Weights of a small GPT-style language model, trained from scratch on English Wikipedia: MLP 1536 tanh GELU.
Each number is 500 + 40 x the weight over its row's rms, rounded and kept within 0 to 999. Layers, rows and columns count from 0. Numbers have three digits each. The size before them is the row's rms in percent of the matrix's.

# o: layer 5 attention output (transposed), 384x384, rms 0.0398, rows 122-127, columns 96-191
# v: layer 5 attention value, 384x384, rms 0.032, rows 123-127, columns 96-191
# q: layer 5 attention query, 384x384, rms 0.0321, rows 128-191, columns 96-191
# k: layer 5 attention key, 384x384, rms 0.0321, rows 128-190, columns 96-191
o122 082:459476484510512494471550436445457543479447531498518520443500459491466524413460466482539445480435459514537574503505539431386505486450456511495536524499515513520491499458516472557504459574562460539541421580472578548497541519497508478534489488531450507487532518498574499488466501499526519490
v123 086:478526514551548578544453577527565472507496559496447560521536489551549467454551453550526523523453508492472531516510527583486519443450382521484469516461489475598404489499529514474531490489560549544441571515476595488569460501505486560480537564494517534495496493458470458511525454428496508492
o123 091:590474451549540450475559442460509487436425446522506522598496489416415506520415509482466462587475467447500496503546419469462461531495545459507593493528536525429500521477530530473513501510427444429532470482507459561517479532398532521508484485494461498411467477570527538543501508552506485502
v124 085:421488528461580505525540515476445526489507555531528435540437570449515580543509478528444497454402592516517415539538572464513494511444483464482540488533461464481495523466481508535479504499466553512482466492542563538609548560501512462492598487511450464573480459496475564542550458514532505471
o124 086:539434442525459513556574511512473475460545486501485500490489483493482538480513520533536499503536438523512478457417471575517524460501486532523456478560506545545555507497467476471477516520510479466507557558491529468493418388485492605535445493483578549492534522499416504441540540483520476493
v125 086:506563476505481546429558457473571513433513467526478499477586555513483449501482485543461489534565511507455432491472463523428442512524484470518535511451529525487509447483446582502501527489441512460558517486551471542465419484459484475544454585456578541471441530537499565570516532451387464417
o125 087:467454507507547533611530497455472536479489473505534465498501423458499468534504481497442453503490484504533475556500516460424489533542493511536502495561545557525494522586535469526463504554513494488505453499546487536505477489570509548503437463484515482517478445472511447478491519487512533525
v126 096:527495511527456538522505553536547489538519437483546492492537501539497581501518405554584498480422450477507505508584514494501498527497517590446477447399485442507551479479421446512506480526566455531470450457533514499519479536533436405511416478515474480527521491480493470466540449445483528532
o126 098:528457502434422450500551551451448522512575572501541533457501582456495429511503507523501479519523523562505489447474481482483525528552411441515517482480505514518459501438484485539507476500431512467525543581434551432545556480511510549501497560437528504529441479445521541541483453550536542458
v127 095:494461553586476548517488473487456541486568494486485474552441424543514453550509536468535507520480456521423447535465387511564550448456510441457455528418527586529534542524458456521514479560592524438448538458510512413554497466486513538470525544518477478498502448544441511559529557505452505394
o127 095:459512445466504489479496552492530433504459533527486517527481502465474519562526469509465472470490442449483549516474455475557563522479508526490575480529473502515486555480566486501430489493428465514496468528449579514475472522482527518518544481434420531488527581506483472482499514441529596502
q128 118:484458489556436492485477501538493524483430515464553497517523472495517497510535537484477553528491520511479516428558538435525492429452495439550443531506596475554525538503462519460534515548482465518571515526377565546476511512487510566512492501576498513386474485532446559508497539503433503475
k128 111:510455569560512532450553443466529483465519444486474454557498408503407456498507526491470515429545432522451530521494494503546495562526540451552463548429567451484496535465485454491543523516507443526544423540505556504518521516507512546497462567600489552534563502443500571484506552499559529542
q129 114:458473535501542507537475488501519521571460470455435526546527526523470473556451530504502548531518562437459407568506488480502456478527519475490392475460501457527509449561518479460433476568489479502529491505510519544496485477497484535547556482582486543446498474490510590536500554479537494448
k129 110:518481398548506477541544411475515530484465446495549476591506509542517434489512502496500450512530527453479483612511520549491500496544524534467495544436487465490536445523467462511478472480519501500491496562545524443479490551434444533495560452478449507542535464515590502593485554540545499491
q130 110:514519503493497508486535546492488561520507493499557583485383491479540499487545508434510535482493462561508488501489584511508452474512488510473512571496457462576494485509508517457460525543442530502511453463516495490447504429536484490472503463517461460503507494545559538490467442574497443528
k130 105:517504434455485496471521509510497543487547591448491544506477497502515531486539520490556513512434462447469472546479452488509428510484461477516495387437501506451532537547457495484512475571468557518502448462496571454525478495505499500490532444481531506455474500558558530488530431542500533533
q131 110:446566529502517499491568493481491498529447526462488518571509466504567510439428523422482439441486506474481542535517482582482461510480496510488448472487508488542518516516592582515537441427528516452487504515512532565542588445468514506472520507544585507566472511526351437495435533486472493483
k131 106:525518514517437465430490500588532519503544440521506549591459498484486453479492448503527531510596530498552534440440527510465454505482488498478395504452426433497515533489553556487564463483513437506481428462499516474520590475547552476482496466522434513498448478518465439492495516531522472491
q132 116:529523525527494425522544525468510465484576486573508419467522527497539429545507547463510545492522531491464466520483441467523487482494494485547508501473522601467533530528521533485443441502466487524456510573547495490512465487468524495559491483528546536418454486518530543491464507451505476356
k132 113:505553527463495506515462542511486496530482549528474499502510495455478435469454503512402483457599529471494509487520451507494470512485438480495479532457442519476499565500450581456526494459531476487473531479538548458442532446530510545466528458476481580552488508501399530522558538448509483478
q133 119:525524491545514477456410506544494520492510574503511543487536508528503465474524493528480495499574507567519466523463548481505545498476553497536515539425476467463510401543527529514489515484534429433562508515493502480508500524447563464495486471479482569526436527444550496449472497539511446504
k133 116:521462484539461514473466481495544601477512499460533503495495529478523415497531510455488466503493556501506451541485498515507470499521537570602426477579544523515554482524533510531436466453472600488553497488474522542539536514508489482461485469528555533514504517514507489546481523562482505531
q134 122:547484525504526518615503502506565574468553471485443527483495525502510534418511504506496545522524441532436497520570524470546447503478429506509446519437606504527549558560434520474536530535502498525513493489497489513527493413504582472428547587402483564437461512492510528455494460477490516507
k134 116:542514444475488542515478462528487536524508494463414507499461478477500468435547450521473538468512434454436488498583495481518536511473528508518466465456557478481492508509452536492474483458444532503553517489545527479570494440500422490500398484463491509426510478576502486417515481440515456422
q135 112:501513521461570576520469472441507547560481586439492502475491500505547584560510514478439531447535487535455614522501441479484481455446521539532457515532518479430546524598480453475478447460488504510489565463603503499587450499522510486539479422505521554488537522406481511485598459576514497490
k135 113:552456578558461571472508488475456528570454521572472488499516468539542495508586539419576455549543459589490538453415539523518506563513501462437526573468512531532495511580440557553499527478490528471516451446555509522487528456615517448533527520540469471484573449480511578473490466508501477493
q136 107:565405419527516522486485460507531435475545514465542464526481513475491488457502465579527428474491579555536505489533489528569497501496501585500497484466551494514488483518542382454440533549516519572441477517500441512569495487443522495505517487487553563479520536484492464434542459475493515488
k136 101:503508432525503497496451559516465460474525459461456506544487467582484505485522525498514541476504412461489450497555525569469459524492472529541517522527534503600467511414435512472505483450503502421465554537491515562511534494394531497448490558494556479486572523465537495412445527425460514506
q137 107:450536577513504458523535552520537513416566487491524499470550541574536454466470490495450492502487543441452469508516432542495507502464546526428473518460574455479514442482423482508486559484480505519528424414590533506437469503436559500490423532556459506556519486439529573569521542478455536531
k137 104:507499485484511526449542502478534531400514505511412395472539554497598514538496521528482551538490592477465447532504501458492448560533589525499444517486518494431457444486529442567452517525507452545500503482450539536462524536446455490503447487520483543544440498474549396545444496496482484528
q138 118:436421434490496522509538458582477403441534503576547552474464552447537561552512468484484574444508494475502507590497553482566477475438557457534496442454478526475476504509490546581507496467536473438453513494480482472478440571499513471488535536434520499571564428459483566527506518491484421503
k138 113:507465512472545557492529439589442467502497471464507536494490529453489496466504552573493490497539540507478482514535520397536439542512476410512525558507551489483514492501465487537514495543465416553445531458482465553478573495488444455450465574449467449479477489587479563528538557485478479475
q139 110:429530494484532519535544596515446533485510494502482489522502514459501556527533456530467465522449453495497526432517464613492541475456473451519523493488496476425462470517464516490480570475571504427526479439525443485490449519489511540496409436442539528512475512539428526449535438539527488534
k139 106:517527458554512510453503486452439514509503489501522430521496419447497540541561473475465501538492544474543481502467517496520457482500533528551589558545442529523477524517474475363508528487518428508465506524472486522441451535516481525506519461503565447469539466514486535547466548519500481515
q140 112:433492480534528428447519464472496514453525513556512458375502470560495536527507482475473507473515528462550568482563488514482530458407538520555554533498390487560517428470496479492431514468406432476516496519457507563478505491597535401529465489544492468499553488546533526504546560458491526480
k140 108:485479510506476505481515482502471483538524557431479470529518473514496503559512470459507392446521503505523531532461476454515536472526446527500507424540495481508487566397587526538484453530472462444463501501484513491496481521521459585493555490536475567454539488570489467488464484535514498504
q141 111:449512511512458520527516486511491480521501563462516516450596473431490491536560474560482457471438502510516539525491538471496503528502420486506564458506546530501549421448484452499447508500509410595511533540470520546512500533537504457450444542483570522532478530526549449519490464468526490572
k141 108:447495532428498443452493506594543483492514457523489581515543486460490557439512545492453479525462499437524471508505446513515524482475485477497545487491500548525416516397515481500541499557564539477481481488473547492517487519504488501484475453541483517446590466507505506465489523407531516498
q142 117:469495453442495520492550487487452527476490490465483489498547441509510489506543505521522594495437546533460502462490480514455494512512492524466465518499427535492564408472481499471605539544559478516528473466552522473492551478470533461478475473476429397482482481550529356495537482510488518471
k142 109:562489530478463598526525497477539437497423484550549468530552480507464520539539523542535494499410481550483547519474505506471499474518432530412534549513537544450469544505436538487493569484465511499510492491512464452546528560481541497443488491539429539590495500503474468467560451474557451520
q143 112:500523542517486502539450424477508451493475423487469537532510438548479575490440538508475511519492494440546501567481525516513592504561449446467522483551448478556522522534468474526478519489587511475515486523440599454499547494502529520483496465470428505399522575532462499486530509520514521503
k143 107:477576462524528548565546504540511501451549515496450537498435536517517548472503506482499501418462504481527525485494454451484543546489485580526472485528524486506493527544473544459399506478556527446555458529560458526481521533470635493513543480472490491498604528483437462519466491500512477451
q144 121:565438478485432493458503492485507521526421472430521552526503464516510454517539483536587480547511440523549438477374479551430490524534519524522428454518558519499559489541487506480567411524530510488505508514516492518513429562530440520486471434571457537500501444481585501472468501566453522494
k144 116:495548487527554577532556460506464489540488460458516523522489510501427560497481529519586531441457484480509471489449498525523465534571508502444455532466519510527527503485567460496507550578575541467459503475541450541530533489515453519437510491518520536567500428434454472437492525537422533561
q145 121:547487476524526511421441507457523497541469506535540508553495517488433531476524552500596479491561512498473530473487543489500567466534524534561526451478458466527519582534479617514555454539470472523439503571489564456529492511543517449542523480443555484541484524469414584453546509449481522487
k145 113:494437514479482559442507474449535518465557457510565570502470487526516534434562446478485501452585536514469533517496519467485583455533529608473536503480435519508457500458497592493500470534455471514495479453513574466515504473517512476483467497409509559537492516472450501582479493452449472460
q146 115:515525471465414430411517466491467539499588475516441480456483471490414499479498494553573553486537473539518458409416465446551535501528546534518465468500433452501521517450502517473555507511521451596437456483506514501540494457562544453501499547507513487488467527479480495491405493444469487484
k146 106:441490540446473478461522520490533537517542488465512479493459409533463537525522460564461534523536590512517440534531523455455396560391491524518465452470441583507537499489470529506451426546536490512527458522507501518475521566520518507483579504459568531415515491471541481478556539370511514413
q147 128:528513496529496579478510498443482484487451534522492472508492587533505567488436508466569449507470434479506489479508491481519448493485445514464443493440490501483475561540464467529519464494482515480548508573462541477441455530562478512556429471457550576486477568558445478529524581494496485454
k147 120:460464469543518500534487451519512471459517498531548592553517538496465534498436475431517507496493447526505557472470544482565549482481466504465485497469441437488513538540477535504487515512477548527475474499505556466399458456570545499544521486487631495525473550512472452563531514498411516413
q148 113:467466451528475489592444488429490504484527453490498552450471570486503544523476564433510505482470529422569447511570467479446552591482488447459468456529513553458479485482504438529520550514565552463487476538510503497560557472526503505435509435440477503521472489496482473511449564505511524440
k148 115:443515486575469440455421499527519515511536506400479491455490527471618522513457485440505569547516539416554559491512474558405464517451495529396420454498505514479521492489516486539464509490506479525501552412501453495473497528458508579485484560431500513499570481503451464506544490470553469486
q149 116:443493532525391466518479493503521472431549555491435437460484424521489434477446437446442549473479454500535466528581484476523529495500472538543465501517535525495536495548480486488467573494569525458573556535551458562491435479564550501511470444475550463526497570536461449472453565472430524475
k149 114:507562549470460563511445488534591521475494500553532398514528521453474483500447558533474497487479496572481425524549501519472487529476468556607465547466532488481475520442525475456517505473526537531458569538527523515505450452535527472556461467578544502507450473486442409516482507479547557411
q150 117:513467465539498512545498516472473451521510511470529476511543466513537419546550521480430474427562481531416487458525521424481452476489468505515507522525509477511505513473522543470528486584560473480560448571518430506472467550508454534486490469613472505470488478482566502471467562463471500506
k150 113:508470518535530546520461509525494526485410480488422506548503556478516400516462567495393525539509429514517526530515529547486524483520510501531455539494493465539554484460543455554576558525520535508485508470468566474443440478457538469479503507480475498473554480492454464475407490473481487508
q151 108:469515480474564423480464522476545543483564511574577579565489492416548444479477463517498514483542523516489463474501452471551387521460457510570545507472493520490506528490498496542528534512487539513454532416508487509499514455519515468453478499451464511539552496547534444479521485513517440560
k151 105:413470509540522521496523525450522575430537493557504558465624522453472529566452506519442494494452519524474549445507462464464474477486475458497459535474534491538509484480450427492516454455496442510460548484501528516469525458552442480418520465425445508498435516545472453527551514465455515555
q152 116:491475499553485512512483490474475542507457528467505506525443573510442480461529490463512527417457476511501511523510473471525530538476447460591545475488501465496416624479488508495509515600541536445432486543479531471550490500536555524562452507457582599502488514522450508553455521539506545504
k152 113:444498519525471454451436508542456564507539503546504541431446434449537530485465452460546509476547499499453533493574535486510476566486469478546559430458485418590469512542533475510483436511536533523565514549496534496538480507526529499588512494524609494553528532516470496515481503499527479454
q153 120:458553522493495457531541510537453432566548477496506443532444459469468532555504488500424458499473472552503503472488488517538520522548598537552535458555497530468482536521438509450471535452410474516449526534520468467546555464469556551424450511458463489521453422481421466498440513512436457438
k153 117:487545544488444535444459495519513469516538471493441474544495449481482487498442541489487491460498601460560503500496483467530501536535513524508558583511470486477519472490479574545485515480424525500447492474561554575513494505436536510489593460457539480497468508430384449461493557492492501421
q154 110:545454497519521527525483534441524454461539546526495518488478523504429503505466421407543496501542480505527551496571502548536537530546548514402533522525510497512504501536522542457554501487521485464483541590490552464540444457490492503507475462486480482564491549445430472496518528505459479546
k154 111:503549513493524474581467480504512515509492483464585521503504533514548479488453448434555538517533506499539451515520516521519448491491497534583454506524512414535547492520548492478578383530552512500463516547538480481529489513460537477499539546623521533541484474507440539454528477462478533490
q155 120:548540481472512537513466529593513531481505539529518501472515475477550532571518497466507538427509577488479475409499506467497514523426458463538541599502496495510495518469533515518445503554505432537491492498499516512507434513419500541512540491525424451452556461523496563482472536511498477490
k155 115:505538513487549491399465552519488502482504478501498502538576471504484519503526458463444546450384567481522471449576513468535489575516522484496554481455436470519577478453461428491447530559494493502539482492545544506455522436459524431478449577556502496504569452521502562483513466432554525536
q156 118:512462483453449449443557483596469591526545499541555434576561391479488530558484488526456552512530502459545511478534527499484375529457515455504527475434403556482478522534527494459477479477579523491471493535541464431494536493540467456518544510476513545534441502486412502522481432455474500514
k156 109:500515493465546495484529438567568484511548613511553545545556490442468533521468489515507464461489532523552523494503544491528474408454463513487521560527493469444538505491455487472445425512516475568494499462522499419559559515473524569528555510505523469552552464532505519488437510491460435468
q157 108:490516482465518444490473477434539558517440479542470470475531515496486524503509480497469583480493517587442517528503540485547429545476463467587516535412468539454486537512555442526574591422488509536521490508524438538476487536514494447456479521483545480452484458542543559511546500532471459589
k157 104:461524484495509545507464525530527556472444509495479469475532504527557558493583457500493526524526544536483466592545515512536504497547437470551489501479497494524535483404531496646551538535549466467488503470488454492466473468490530512485529528439465504543512414573513485518537536563495478500
q158 110:497542510549477470569511499497506503432497538565495517515547507506494501492445455426445448441558574486495531604485519489485483536493502556472577526566551504515410502568573467514548450584606498483496539577435563516463523544576513416482449501561487485485440437518474455523561498508525517481
k158 106:502539595521516519531469537540521484422529523530470496485519508516500542417494405556525441482429467503464535566484547505522533520466515546468562420491551407573491537490579584530487466515557449510532468540474523509469416588501456493536529463571553495437534502482483529503473547520487437457
q159 115:480532458601490519631518465532453557554491488485476471503486480497566587444502513493399536521413510500432527516469473537541550436511499529522458540517528511459540478554521546472545481465599473475525478525547561403418479451486527479498487501548491540551505478555453507557515518446508575502
k159 111:497486533557525534476504496525534549500531526492482490449578529509535483505497450508488501598483437560522554532506486508475549521496512466469530517515548454444467555523510410509510468459522529510512545424578503555466429471453507465454542424505395525577532581474503491475550532453452477532
q160 122:489492527462468503489555467477479519521555484530506475481508415479508477517439478513494554524469448479541542411466488515501479491539519587504470424495529493535529485493501464604524511457490519502441467471496546561437538554488535554565601531557558493507526507460525533630497490452511485489
k160 119:512537539530524506470558468483500566459524523490427579511468389539524452560493424552471492530556506483532482463498508487465448475528475433547474502504547481476510505502465500495520508526523502474457459506462543503499539532460549496513532489546514441565502547414542490517514492497523468465
q161 121:469497455500432457448444439466481496480493491611518501446519449437529470516518473572503501449530515456438478488470465422467477547517445588514524454465500458509526545476559566442579517475447585417557472536457474515442517547545546432490534485512484586439464459488503496518473485494518528446
k161 113:465547529471566496528473557506546466464490502562465523526557478486517518446475475510494458487544477505462528505457526491537501481522490461574515558510508521533535438541473566532516512475431496553434497522495474531478492558513440441458474492437509490515522430462511495547552523528483515464
q162 121:516478506495516512492537446569559614523532517534500541477512488443490549544523503479499522453538510491477485568458517524518461489554542453517493507557512550535404447450547543439533509578488404520497458523496496536478500480460458531507396497551545469570506439541534405521524517450485402497
k162 115:498481546456461504488511533586525582434537493546592542482558503501509486548483525463514518471486532499446456561449517532524505488488586464491491452477511525468512495454469428459521562547574428488555507490481565530516481501436544456466472570520478502470479442422512536506485540420529484567
q163 110:513415480538427488543466467490473558566538548511474544534478463452429488511464495530508484473511464598526489482532479481558473534451495437518483494498509468489457500441470520494475501475493485435490487522517459481500427486540501489468494429418542515563454516493451521532550546601513538502
k163 108:447473533565472540486454482530466498487490517509483532488459499435467478520492494507522527532447533533426463457497528454545470537450427456461471514488497506512558517469477474487484468501487514477517526469556519528498484498583506537565573477473580554541468483530427479511519512555447483457
q164 104:533489510640479460502477534555509482493569467530546529543564436491503521451517367475502574471524503479624475446511520560484494438541521544477576543454507525522477503542531474502497571462531505439461498468465450518453455510492488566443439495594499388527534552521410493438446460477473520508
k164 098:444533460444490551524437450495576518502457496454471537447502501441426509481556474549522520428536529519604411462519467551529514444536515553482479546497574514530570518453511415462504384471539436502525483490528511552447453529487499522532492542550502474537479593537513547589513428503581559529
q165 122:530516507474521541519525521569548457425511429502525556446531428572538553510514484498527504537485440506436480446439470464500474512451528414523498481451554471559538564518477526522552418443459477482553548540545487532514457487533493511555467546545554502520516505500482573427590546493515557479
k165 117:622494511482500530508529515505456504438554420539518537414417478517550524457537417523529459491461507535534496435417474514593542582429492557494475526505490393499471533477543507534477494472538482433536528432542479473525534523541470515556464498523466544475502389529507497481618550506513531469
q166 118:497481514470429481462473467472516520500507479526599469499477517473493578429547577530535482506435466554573448465491464494542455527518524534548517426479494500509467471513402495469506540539484502512526464561492508527497469507511542526574511551552542534584505519561505504530476459557457468475
k166 109:531473508494530507501455496438489484544515517491485458387429521515547506437479523497429534453430589565491540473435530471469505496501472458515482518511452449491488478542411455557563499504505525485504519504498524543392561534566551474597484496502502530505536482500467513584518576506510513463
q167 121:513493558469580525505539496537530513421568498558463484502481522436505488460442516590477480471502482478487509470487465519467540437520514471498467497470499470567541561484449467511587469489528480495505492512527514529572602531569551515518516552492540488455464553508558494550492614478557556498
k167 117:448425548484528473480554520474538442436541369535446581480461502526573524472464478577460575494485471456562492482483489403524548520491528477454506473563476408550497547505460518522467510434543499454500521503507549445494440530515543529547489528498488527493468516549487533520511523433494509470
q168 109:509465484537436446478433469491525479469498484501493559438460498522528605469488483463614431475514463531501566531508597470462506521509450576556417456495487533463400515540503626458542484523542523490508520489522455511445508427515499530568520549445475503498521529457455469486497537492475510462
k168 106:504535523448445500545467568499443497501474503524551535457561459459483584467549496508535527455540510590483498503505453511515490507437504541515496476521451523540491408518516535486493442477530508470543480568558532468510491515509546523465480479531446511562494574416455534470497504542507576522
q169 121:533437544486543484501519530517446484552512574524505512502501508440442574551508454502439485482555479537508524453501489479556503510548523549454521486482461550539389544511408526452449454526537431476505470531572424427461473497562520489521537512502461569454498554493502447441488474553538532457
k169 115:549509481536549455498507530533506493448510472481448520514479492470487597494506490474471525527500573484509568534501510513560462506512463521492521478548479572512445515484502509554559460454429518553535521485590560506467538452493562480504463507483507563483579478466472481473545475472482618465
q170 116:481467435432485476500532491470484505472469538498496496464534458468514542504498459570470512497550484527566529485480518460503424531458420542465483460525481519520519485500552511491486509519466474557490470549439473502474582567506544568581505504466555502510484498536464502488512523474506542493
k170 108:536454444485483510552508488484437570578519611480437448470482437471557458484534508473494558519456495463516514489535526487446537496510565566453462525471495493474513524533481578462607502562596539519502505502510506419459516597549491537533547528444531455533514511463540446493494475506490496468
q171 128:504515460490480482477500545550479465541520433499481529527524476563468500477452509505417483462461537502492489540474498469446509454514550512494444528498500524519467474484514494510539562546484552566518526493472579492438512546563507441555429470550464520541509494494487366483478496579512497522
k171 118:449545523497530520449510521526483446460449484433519514431539469535515544462485446509464478537403491503536492476435486519447447463471509464466430471486507532475492551472424502518580513580545492523545523550532530504529542514543502471570430485513491552535496536482495473536471470508566377498
q172 112:519478446542494518536466495379461515443526480491471478501506479573547503428451530513582477480551502571552463483553473485429471513546498565451508552491500480505524498521524534463532449495510494471539520479575498476540546544478503536524559549473482577590504521457457500568528487519571489428
k172 109:463520475522487558469483473463492540559543436466528523523549496538457503529507429456564482480577474535526526482525511539469444509501523529533489501454596531493455540466468496529574506491527504498457524489492506426507506464514553493549505483455486482481548469463554497489422466510505485456
q173 114:513458438494487482505581520512503485511460488445484468548503479492577502538488456620486526513453466554442541461513520483516462510405484463502410510525468455464497428489541416447509511481567467507565514419522520530500512519516467492497462522491518437525506546528592531480533485534528481523
k173 115:498456529557533512458562531499460465538508505540500427479447556545509486438487514466484501404431438482480493453451479518527516505490459441453517537469444494485495497490495508460562455543501546427503416478507526517464494492535504493484453504494589440480464428554575461470470562462490496537
q174 116:550495404554543512471515499567411507487498583460446467523547499526538503456517492493464572502483563494523450503441534508489533533539474514463477514526522492491532513534588438469435484513470523544558459493544562531532506521456461499497455515524463460533433541524540521478454451549500505495
k174 109:459558415496522473580502523480536497509486522497494485462483511523468542454497437456528536441526508459526460484478442528521452461493486494472462470563536540449459525470591405574466498553523519573555488481516504529523531525465513489533491470441511525456496565508467454527519487513559577471
q175 110:627491472460496449470501485483473496543495539485546511477520488485431510492530522484522507446504534505538488491403514464539488481446505455515449470466561499468561464473435494516476476449470532598605451469554452533492463480541510568535518511614503448437506520529558496518518486530531577473
k175 104:555450501484467461488496470488473572486538548569462482456461507548500475508472547497476530506460523410453436500427443514488458456514455520443556478431544500468485387454531542491504503425418528472512551463521491510482545536499500479481431527599462487529564441505498518501534509483487574513
q176 113:470517528474551511549513537503552485458484510541496462520476460525514573457444446491540479433387495530406542530518479528520472495488432519517516537546499463470469558536459523538487466458456489546532546556412420547483497497444446498490593477472501520524596432503515502472534518476529561509
k176 105:588460532566465506489577491434472462518524501496548439543525482509505524505494413473470524477476575511473543525540500498584574484506496525503558502472627449520440477554527541440485554454496470492578477512482510472476457492548524482475456460612524475602481461501452460464503522562514465467
q177 113:549543521537482494505526480416496492470512588494526471483460458487477477400492447517483487485455471559471467410502604468488474558477461462554458564482517519556512564487494487517467481562577531464507527469443465509453418535528533534502482505536549512486505519463445532514532433420481417520
k177 109:544528533517541466494511460593464493485464440505466463505548441477508428423523516517456527485507499459514556500493524522507482581459518542510462424497502454605489516407484498513512476467498483539470529572465504394460446498455560456559522498495440499534515506521500589446463523460473441608
q178 113:417462505456493469531517531494545567536476511511457510457459553459532506503552523553453552475522481502482537481511419482516500463536465474477511430454521522470512490436508485462471487469539494544458477432503429515429490432458459463484464522551460540497516575474583492525427492578532526413
k178 111:436524495491496502493405480492547557525531500424454525464533555450514463497502478582473542517466467495509494488529494495518499466481542418529493465457442558472419451456459514453513521524482508573514449436508542530484509538475476478495453544532525484507545560443524537470452490574498508600
q179 122:520525427505567492619541494499499492483459454492463532536499551482502476471498518517483526570465485473531534476481476429510491500509511426472444542506528472432495498526523418516444457495498576478473510426518454549456536514451492538548586434464547527508485518563424484508530487481510588516
k179 115:516505504524460492464477546505489527535515510461504524594545490538532438497489481553458514554521465478491462449464449491461539536519517446452445483483521461531530491482488491534490516498490512456537403435536483505516455547555526547492497448469498490478391548510470484498473511536472555497
q180 122:521501507509543461477532511468465500504577496469439566577451497534437394514473484464516433489488385433559538501513536512519457497491459518479492513573514485539553517480556538567503484486524547560496509534426454440555483522536564587505595547489535497506459478450442472522482553565534553448
k180 115:531562545511542559530563466456479540531454525480417558538462528450452498539493493501491453483481475438556543511473571495487520448478487468543555494471546527470534530483553537619529430462499542528575498479415528488537564516545513519506548510526542526475488526362470451455504555498529523403
q181 109:443504472519558505496596451438545565478485499531473470478522407482469516543443495556473536525505462493521440480457481527452470465476501585424461468504544485486478514573466451518544477495482561467501505473480439445491467528503499500517471500493516456459566568507483507423470538471588458469
k181 106:472523502537590544520481451450509556495523503501462452454441454474495508485457468448457485475492568544557474457492450528498498414421511533473463535494475538435467570551453400531459504423529515539472517472523479506463405456499504532460479454491507485514488490504468526526528521500505542404
q182 107:470494483425484411492578452527499503594606504491391523491449560553590541583449538471450479508535515466499495498424491526508496536440458454519522480475507503501482541445514504552536464481455423470492520516410583546487456519469467465496471477522473417513464569455520483510454529501478622469
k182 103:415568538488464410531601492496588527530522456503470527460453597462448458501448492507517437566455519521496496531461446406561548542531494516428540522523452434492502494498552505491497490458520541459537468467518514406520591471427461519522567524463526445475507543481528510458487467530568510518
q183 113:513496505428480538420483514584540555495501510431477432507527501505447501468509529548481513482482584472497523500508530477538473507459497495501514561494519475533460499430456529483413531470409510437459473508538451512599494504544512493463458557553478458531474532465487480421513429504581500441
k183 107:502539459503502489471486467476480520565535464467489476519469486504494578482558580560541553482513540481544474504533535489541469470480540442553524492487502533548513571439451521452556540543513421472511522425494554475504438552500452497578439476549459423428588540419496554510517481499516500469
q184 119:480521537526452482488507544490502502486506552506559498584508495519540496435470479485517494491500592515516432467464506509543458529553464501519494529496475506449491532494462550585540515460478472472475536539469442499524545466537563508509496510477535483461529474478406531456491448507470545432
k184 115:517443476476437552458507500431551487500503591473490479574551441555490482466438487489564501524484582509522465511522504479481453500476468540551530467479513491525451476484510550520502510447457543578492473583504473519496474457485530510508505560494588474483522510462561638485462414508482447485
q185 114:477482532518564514489517552464514493448473538512494454506436465481513502499529500545493447447500500523486472554479482529459474463523550473505546480542534570477535455496458543556452590489548565574495490518434483557445494520479486471505504475477557514542459583545530489472587580564428539447
k185 112:488510471531554614518493489521537510454482513465558537533464484507471492454429458500504572527502480533537471491487519552488536452549528534507585474544446506506555607509484484449481572456474508540498531525460560476493490522483516497554515520578495463535539525482578486477525462545507513483
q186 110:549461534502506509505514526548464501551554536500475514495546449473468466480519494461457474490446471490452418456487461514530482528524465547482538436468560569482526439563550469513447518510500470532483482542490495430435511507493478503512526481559493503512537584530542489526508530376557433548
k186 106:479586528513503519464530497449486482436458509515424571472594477449437506519511495499529490452439509529454526575547448532424542457407466469461464513492483513480534478441540500538496535458492551552510532516449444554509516528488518488500535516483493510515442539519494462463547463403495447486
q187 104:499435505507544476502471503524521529563471478475436525504517460465522479516437570507456537620511456494429485527440524498512479489451512483430458520549537477530555452513441491550450552550559590508437499512549531560490608531458535476553534570435514521466453570522576541500525472507489465545
k187 098:564470496488527494485464433445528438524491539561518553477491496455430501508499473495518530516518454497517555482498391540513543530484498486513432485534529530471409562457463518522516454495541593444488453504478501616523497542507551496536436505375513537476495519469555557565542480518528509495
q188 110:408503465415461518482449480470548506484525477512513579538471476525484537480466454477519440544544488443518505531555453492431468483437504476513432491517419469565522491470462471519566569519480419486422529440494467479604488484446478558482419543489546472538489526513461514582456511542574506553
k188 106:421544487504525484446497436533465571488520490480512491521539462449486440535443493520556494535473487412497418512499470535455496518508529517482460509469473477549453494496469558547525515497417462456477510462516526476508524457500518442497511542525514515528447530482483467523492500496549497493
q189 113:438444485529469492491582464497487493515468496455501409448478509482449554490508444555486504458490524493557493519512491508511504527532477524517527503448548526547448497527464507512483496465519491500515504482416449516565555527467551524511476522448517545460462584487481514476456535523517497462
k189 109:496497464468512490482551541523440480500464439474470524562464440464432491449553526600513593513525424543486432477547531487503505504451558576456565515483476504430540540521504456479536507458508468491477477529481482454529488501450529473491442525493545549504425478514584457461466476490456568463
q190 120:486582516543514426462392475471489490487484491467520565538490406427514456557528504438560482585498459454487463499523523544559375513509477442476512510479464457465545487483521490471530555490565449393533485499491467472524494525547445510572436532581516457580451480455530447530455486446508503554
k190 119:499534484509444536571474478528532523472402527475556492500552554500500504469505472440490428508402500483577485518483511550524523516549557483471490514505446520539491538462483492498526481428503507443487522507514455521471531482534517559425524565475426509557422463507480453551551451496453527559
q191 114:516540541536510580525499528452514467558453505437485441485520457541495476475487554499532475557523475492444504494545457503492533445557480459560530490503413561478521475513481554439444500521487572468446507491584488471430540527504514422535472464597486436461541483504442488497573471536554540497